{"num_hidden_layers": 9, "hidden_size": 448, "num_attention_heads": 7, "num_key_value_heads": 1, "head_dim": 64, "intermediate_size": 1792, "vocab_size": 16384, "hidden_act": "swiglu", "norm": "rmsnorm", "norm_place": "post", "norm_eps": 1e-05, "positions": "rope", "rope_theta": 1020.0, "rope_fraction": 0.5, "qk_norm": true, "attn_scale": 0.212, "bias": "none", "tie_word_embeddings": true, "parallel_block": false, "extras": ["capped logits"], "init": "uniform", "init_std_qkv": 0.0367, "init_std_o": 0.0, "init_std_up": 0.0367, "init_std_down": 0.0, "optimizer": "muon_variant", "learning_rate": 0.00299, "lr_mult_down": 1.5, "beta1": 0.93, "lr_head": 0.0152, "max_grad_norm": 0.5, "warmup_steps": 200, "schedule": "wsd", "decay_fraction": 0.687, "decay_shape": "sqrt", "final_lr_fraction": 0.0, "batch_tokens": 131072, "max_seq_len": 1024, "doc_mask": true, "train_tokens": 547800000, "max_steps": 4180, "dataset": "wikipedia_en"}
Each number is 128 + 32 x the weight over its row's rms, rounded and kept within 0 to 255. Layers, rows and columns count from 0. Numbers have three digits each. The size before them is the row's rms in percent of the matrix's.

# q: layer 4 attention query, 448x448, rms 0.0159, rows 27-38,91-102,155-166,219-229,283-293,347-357,410-421, columns 192-255
# k: layer 4 attention key, 64x448, rms 0.0157, rows 26-37, columns 192-255
q410 115:093088140124120156059162193130105157126153092121091052149160137124141144146138161154095125136111158137116112104204147101143167157126129171137166119061177107129187149183148169119137154155110098
k26 095:132123097075175102092157198113150112103101114113093110136115111133081182203102159125168088090144151200073146177150127107064118122136113143110154114061167164177132103171153130154152137149127102
q27 100:123103154132056122146131132099183107103095159085145148101165089084178142110156122121095133133139153097106096134134114156161134159167103116165123137139086078140152129079163192162093092145146162
q91 120:131137121128163136135107193119136157112118157132110073083064089151103098130100125105144087118137091138113125063125168115161129131093155130150056066126189103178076093104125180106106160139145131
q155 111:096069138124147114107170116157140133107107108142147088124100155117111153151172128133118137132108168131116111080143163130125224116110139123163090154099185056170173083158080177125123149155109082
q219 127:132114139154157118098177115163103142073128107101089147091128108122121169107127161187110107140081105144119147059187194090171147143089121149174075108114124084156157118087067145122094120181167159
q283 117:119090114085131149131081075089121122123121187071088088111101140156116098106108125182158127110127104086134183100149118135161104159108131137138093019091149131174153116079100222137106116170109113
q347 112:073107175075092126135147130118095086101121148105110119109110200129121109078128092133091141081140081105120131127162081175163170104091103150119113066063144081156155073105127224122054115154136167
q411 120:113131117129126112150132135136092188115078131138111111080158129102114099145146151163150156110102165113110106096141153138119163100078159123158121102134164091171159119070125135123148085190163122
k27 093:072119143159116110163151106099160140124135129133100119104107186143160135095135128096129108136056185106147109167135152116115061078165110133147140121157099078108157118124155142163087145101119164
q28 121:190118151217150126083168123147084065165164146123156130177132132126117097121134091105191145150118088150082118109141192135141120121113150164089159069101119141077100131168125173103145087099081089
q92 108:186172141154084120150148062090130126200165103114131153178184151119107091136143118055182097124082151138146177166171162095139125141174138198131151087147089132106126085167162164124120092106113087
q156 095:163109154130149145114144092028097073107170105150139137133149128084155092085086078100132136134115106114085148175127139131121133190152155174156168174154149113112121144170138143151132080088122083
q220 106:080124169196143180141166162094139122133096073115142112113109092084140128116119112115158139137143129151122161208085114145100103151106115137162179154144119085142119148141143139165114157127090109
q284 097:140143128143127140128200141080132111154153105112163117147174104109159161129111101131208066134165130205109180188142115142105147123130140152116157076156037213124047151161138107134135115148114130
q348 092:172139186142150121060191123117063123168148151119134194134133125123100109155117124062171155076142097156063135123177184111131137089106132153139177107074122159145129146143131111075119090116098110
q412 104:175080086148080123131173129113113151113139048136139122147122137075145132139131062110102053166096106112130146130125075154164101117130119113110195139134127091143091163177139093145150110084042077
k28 110:131078167174126140154106130161106108117104130175121120145105141129136099100127141110150149142117117138105083070139165199145138152169116196090152135105131061111118137138141143131147173093146091
q29 109:148140105186090079167082103199144124084106185137085092093089094197116149177139045143132104143178190155117150126130161171080109151123102068158096164124126186122129094165108104116142184116122074
q93 103:103120085137102100139113130198197148090145159150147087114144095116123128167144114114119125189161214177081095146113153161058135142168133145137153143092167128127114108091123126117139166092114085
q157 089:079132091155133170143166132112120146066149133140152148108131082125126129099130053148158107159120150177138079076097149160115151109138080090117072172145095077113088083077125157127109109074156111
q221 102:140202130135142107106158107153109140087171115113186119103092102158110143173101135108145130132135133134160142082161173112103103124137168108131111142151127078228120144111124127143179096052164167
q285 104:148164143199138117127094109181072135138156176120140110146128111072142093097099158137166133099152161089151110162176121107093069173106111161162143106109191093128074145082147121087115199114118145
q349 096:137129099164153106105114082132159088091128124146101111084095129211120114135173115090110106165145132171131171130112182154087146180184113122135150126151186156135118155131109128110151179122130087
q413 107:112062110117141143157082128164126145132135132128101119137131112143184143127127123153218149168156149065062071093146103122120120163103091204123094157160117149236094154151147119092184125094095084
k29 110:141129163121148099124113131214120128110168159138143126143103165158133155132130097125099134174139165117078096069110130149137201129090109132102141185169131114147087155177132114142157108090117094
q30 112:149155093094146097125161122119136174062072099107164175130105165071139131130107106158110125203115096078130098133188115129108126162122107100092100153142108127092119184136150075100152109126119110
q94 099:070135114146135138127146092178124106117134107120168163125080203168182140134148109107100055178176089109090099108100183116207100174146131128066182184186122109092133109097152111109133155063195109
q158 098:154150149133128063130142145132147128130106107115217144117106130125162100093120109127134088135134105072126101104123156130082135106166174125119083135177111190188210156126096107072127133121120070
q222 100:094167134199125097117084146100147126093089102077207095101110123104127092141075107128118136090163195113148111147118153118091140094101137114115133183119076122096126171129101122115093146096154089
q286 093:161183140148136127125139101095148120124077138078143176147180149082128126132113149144114113119144131126139106127169175050141138148105119080147093151112070079075108192118103129125179113090145120
q350 105:118161111121172173106184082125152131070057076114157098099115156094116096126096106137118046088093120099170130059189215131076151158145122132109099160201122073111153197113111105116134142109109088
q414 111:145209169074099099133138101077130080126093082079123129122090126141161123130158115117136182123136096115115100158132127169093107133118086103106174099095163140065111198144117130140180087157130126
k30 107:143178114132118160119089107122113180123092140117173118145139163121119085128150162114095122148159133123093144143146121163056115102150076069110132105141153143086112165144088104189249101142151125
q31 121:153111139084093154151145140138106141149166127153159132146145119105164120154078110139143164117090099053160156100108148151160125107110101134128126195158121144143165123156103102137140131130137136
q95 102:133118148071108131103184146099151146078096120131145170105121158148138141145196069151140166154078100101115141085118094116132169097105127136092120169133092148142121093159124155123119143134176111
q159 090:174111110127115162178160107129151153160133167112135132133108117124156131095195116131121181095194163158142129149095098123071088088120121140158132136153146156107145146202111074110126098165056178
q223 100:124137109082156113129083071151154126195191141103162116147151103146107116127140092151120116063178166175137126141147114132123093133132137085100086144175087142126148105211084168152136142100138108
q287 094:056154089083072167109038124121147164186134092170144113143146162127137125168174110114147174100144137124147112127160100119130141142067069103142113148160095154142132100133120063089124139089129143
q351 098:116106185069097137151117149108141182187119153102151118094103114102170083155129148143177135097146098094177144116107150094145138086072098119183136178112126161134169097179110118152135110138115149
q415 097:160120154038179093114170147162146129177127150133140078196108139109167137133114103110045097090160100087100144103101143124063121069165119096100139166139068146122180104113123071125144138070150167
k31 116:150163155117181145134160128119143139162128171153134160132090118109200136098075125135119114122103068098153170078136134105126143144119150139109150175124114110112123185161126127120135088112145186
q32 114:155133126132188078099172153114100104088097098164148155103074135103081076128186138170132187111111074111114165111120188112108142138127093160141127104173053143098179142134091169105171090105147133
q96 106:123094131100169107129177128137149158070160158114101115137119155062074092157161098156140141093118104123132132149112197096146137095179156177136144129172117165133113098078156140137119139118120136
q160 102:138147126117142115098109123131135147120096128102125127137159156113079120112146114030120083121165132157135189144075121153113114127146116115146073107110146145118115123111181133116097107144104113
q224 095:171163125143157098122170148095098140117107115097142121088110085117126103117112126068191157112164144141122204135072100101072092126184121133132170135150065152116141168171114165153158195107120091
q288 092:104117042165153133105155140074106107138138155128093064171119105114042135117123102148150147071094135047155174113120083131086128133149103105090111124177124134106091143184124136158088128180123168
q352 103:089109136110125128138160115086145141084137120130120129108114203147076086162181145111074096045123139161195188178142073123085107098221106210102161124179133125122123144157102052100131142080141099
q416 092:108151150161150129122101195111146162116103121068090128101119132108130121083138084110155111163108117086139126083140076116134134124126095196151142127173082127096113115182178110122105138112115135
k32 123:084122219140140049105155195138125129083109085114122097144069147100135146079115087145145116106103144100101155157146127091126125138091117109137108111141137089138140159110133148161154106198087106
q33 120:133132132153236127145186114099125167136134184120157128138144112148092127158034134156176124167162116160140170109119143132117149112081198183153109132146149111114129119154105106137090094180045125
q97 097:108088105104200102163125110097135067143097168102150158114118097111127097130088169100114110099121180164200156149158128135150086060085105171108123134181149137095118165089036101179154101068083117
q161 086:195141122132154111077125105085111087124082107146109153116179111115093146126133152147089180140143156168190118162200138111168132128060111100101094109170138136169107150092175178108121155174085139
q225 098:092128105086169115121144122099144087120126125134161154097135149068111168138150104148138114135168074143118120065139123148164101133146139088059106105130087109108134135104074073159137120156128108
q289 087:151101084109180126061122077125159108117153116114111168143123156169060098105114111084104034092104139157138113147175172117172037128085092122133068114175139197075172115069095106144142072102104127
q353 098:121121129184211116111183133144120159131132144137127079085140118109086110150040176148149151150165153129162183119195099171140108113087197114123128112164121101160099102128095087188144122138104136
q417 102:131164087222103087185118080153152085118148153131124142120128062053091134088106135099114168129192079110146135117108162108112173114116129109149080104127092107112119115155088112129091145110136143
k33 117:128139163154124114145135065082195167151145151119179154108167106142131175190128117096084140102157126163142160086175108122105084056127174112083081121101105099137081118146083098098103112137081129
q34 121:079141105132170141198188157172102146136146150164135132116141155133087123141168139112163109133133106086124119193122180156120089131102157117169192139164068168118175148141123099149113155115093137
q98 102:174150147110176099139134150149114082164117120139153168135200170126107129133079128143160094160130123090105121182110129168114097077141127122075185112159129161107169124157115122082133162104165138
q162 096:179162146203155119159136117123191097141120162118144163144141160095139127191074140124131158197126109125080126200149164153130146167107105082161115111153076165155098100073149098120161090078140142
q226 096:170077103117140137180180109129145080109174102138154121141181185098127094154116101177109162194096146085146176174087160185105133152074101110079187195059080073185126206128118116122065099192072137
q290 097:186172151168183100171196124125134095156082193130213164091174144106118114145087173138126153217172147098145110151081133179139127171084147131101195107161107167122116155129144127108150171157096155
q354 102:112177126130161121166113175112130123182064168137093144111158095104103125145083149140101140152138118078110094169129226098112145141070122092155129185139091178145166213116111140189112108122049114
q418 104:093169134134117153107148108147183133150109098139135173151132125121055118163089166133190146139078126101167127152106186162150127116143179154135162147100071208142108185132104143171142111111138104
k34 114:138127131085149166165131137108171082174121166137137143178161115108085167129170142113176168118122080080115137172127144172107100198099176135126140162150077171122183168185132089134073106137110115
q35 120:141091132152118144108148082128146083195144183094155110126069141139112100141087146137085146063129137162122202156135103162179134162088105165175114094176081083114075182115081092216102065125095133
q99 103:134097152175125129103155099168119166209140166132143139128094175117144113128116078144077111110119097120075164123118104194171145153146067102148085115147119137108126211118146157179110109095121093
q163 091:152072144145132117109071091111153104165096132106116128145093157118091154186088125142164097145122093121153123112086095107132129135170149122096136080171156146084116119117119104161172165156173167
q227 097:095114135164110102138167120173121158119132173129095188118066161119127153133093105205059079113141040092120132087096158106137095154140137132103155123136196135136187131136096091174100243115126225
q291 094:134153070120153137074150157105159138139083118113109144083097131178125081169139093104172120081161104119104100140142171139110137105119089112199103042171149152153168179075074116119120131112129111
q355 099:152103123153144112075140098183138122179173138123085141141083144107167108191122135143101103112079160134086167097128138180197134121092120140130128122179089078094114169105108118156136110080130156
q419 103:135102091125144085171094153099132110123103170089093127104110107104160117142083134125149162111166138101034108187145139120153140138122119146128136173155099162177141111164183156109157126165068174
k35 116:130113083129106095127132176142155112167107148137102143092000134101134071093117109152116119092133112148186123114072132125187060215131113128134133081098066170109093167153122116142176121108074129
q36 119:089054170119163137150213104131126170122195112124118133219136171082106084163088115093131084119106129099141094147139173097087141162137127073132212101122073144159145154125149089091108171085134113
q100 108:064125120148096137104130055107132148099144157135086117204153179104105108129112164062104100127167098148084155217135141105074087086143110076137168140139061106097153196097160134116147159141068158
q164 089:210109114121104127195138064121119120047209084129083112137189090131134103145066118106147143120164123149115146165114176126149121141129132060153165155147141098196202144139129059132126101085144139
q228 105:115168192129118141171179172117144140129141100115141105155156074074125132084210134128188097152122066196147082151091079137042107150141145064112144144160097130126084128125151107127149095121097125
q292 093:121094159097124151128138083102198121125192120127091087150134166127060114134123072141176140142125078109083136152143138085144101156096142075153157128122137114175139126097164096142131123125123123
q356 103:118093173136139132158157163135138179116205024099124146182139192139109119140150108070096099141095142136119111161182143093103132145149110042107175097114082151168137171115126101113156142067106174
q420 109:107128127194133137120140138156159175119166061122123174171158130095096092093160101175075112126115155140155151152113180113137087184153147140115188136207087107133141117136191120169140114106120120
k36 112:171076128128126118128172111190127208138163127164082100167153151115068150139145133128124095138090171127184125138106193103089100125199099152084113166155126141153136109126142109109089144084167115
q37 119:095150120123095109127094076100140117095128184186115129104189163132138174144141127092078145112185092132146151105211144124097070120118090174126149136138063167103207133107114152142180137092158071
q101 105:139134172134030099141121090109147094154196151150126158135156105173155131132166180153061164138162129178183126148167181095123130221047145169071145147107053132090137116135166094133142106140140133
q165 092:065154138161096110205096140117147078119137096133131123157151064146110101134118156170102129102132101121148092174127133113142110139138149159125158168120133137140126162150179110155173105167115090
q229 100:091120165144096143122074144176143088175092141124116144119113091088149107149178145093159140146184083115147116082123131136120107107146123167138065093146082179091135120158098133174098086157105123
q293 090:096115098151108122155131145092146052110105129118126120185082123105107127127096154168081094143186049176120117127186145101156116157113094170110151145137053145104144164155152105171177150085128119
q357 103:132137098140078121151104139124154135154106126117142128091157138127153135095111148108137138107131121111147127106148117115122063136073084167077139156142108135073159135137128163174114108141180107
q421 100:135153150076097132134042096147123108140107144168102106070158124070137113165107156076153148122105129105158086087122162116072052147055114182117163120158091114035113121117110098154168141062170139
k37 115:111142128113121123175087158115100128101160170111072092111151173067124135192136120113115134147117105125148116103147129132111073127073111156103140194140116152092150137075121130168145165104125127
q38 114:173134103202133187150175129134144162059149122176138150160124095140044116115178123142123101145141126089136120084107114150118092098113086149107159145115128162124108162190118065116111148133115140
q102 106:169164152073094183116143099127142183119185091148137139139140151109062075104136106089179152175131118174082142171083123113100132117154153187122136148110118135055072156175149090140117114152106136
q166 096:193167086096053126153177157116115124168110128084127137147194143146061089150142085091133150111180145165129183157202093134079167117149124171163134136189144126078053125184128114065134166062140090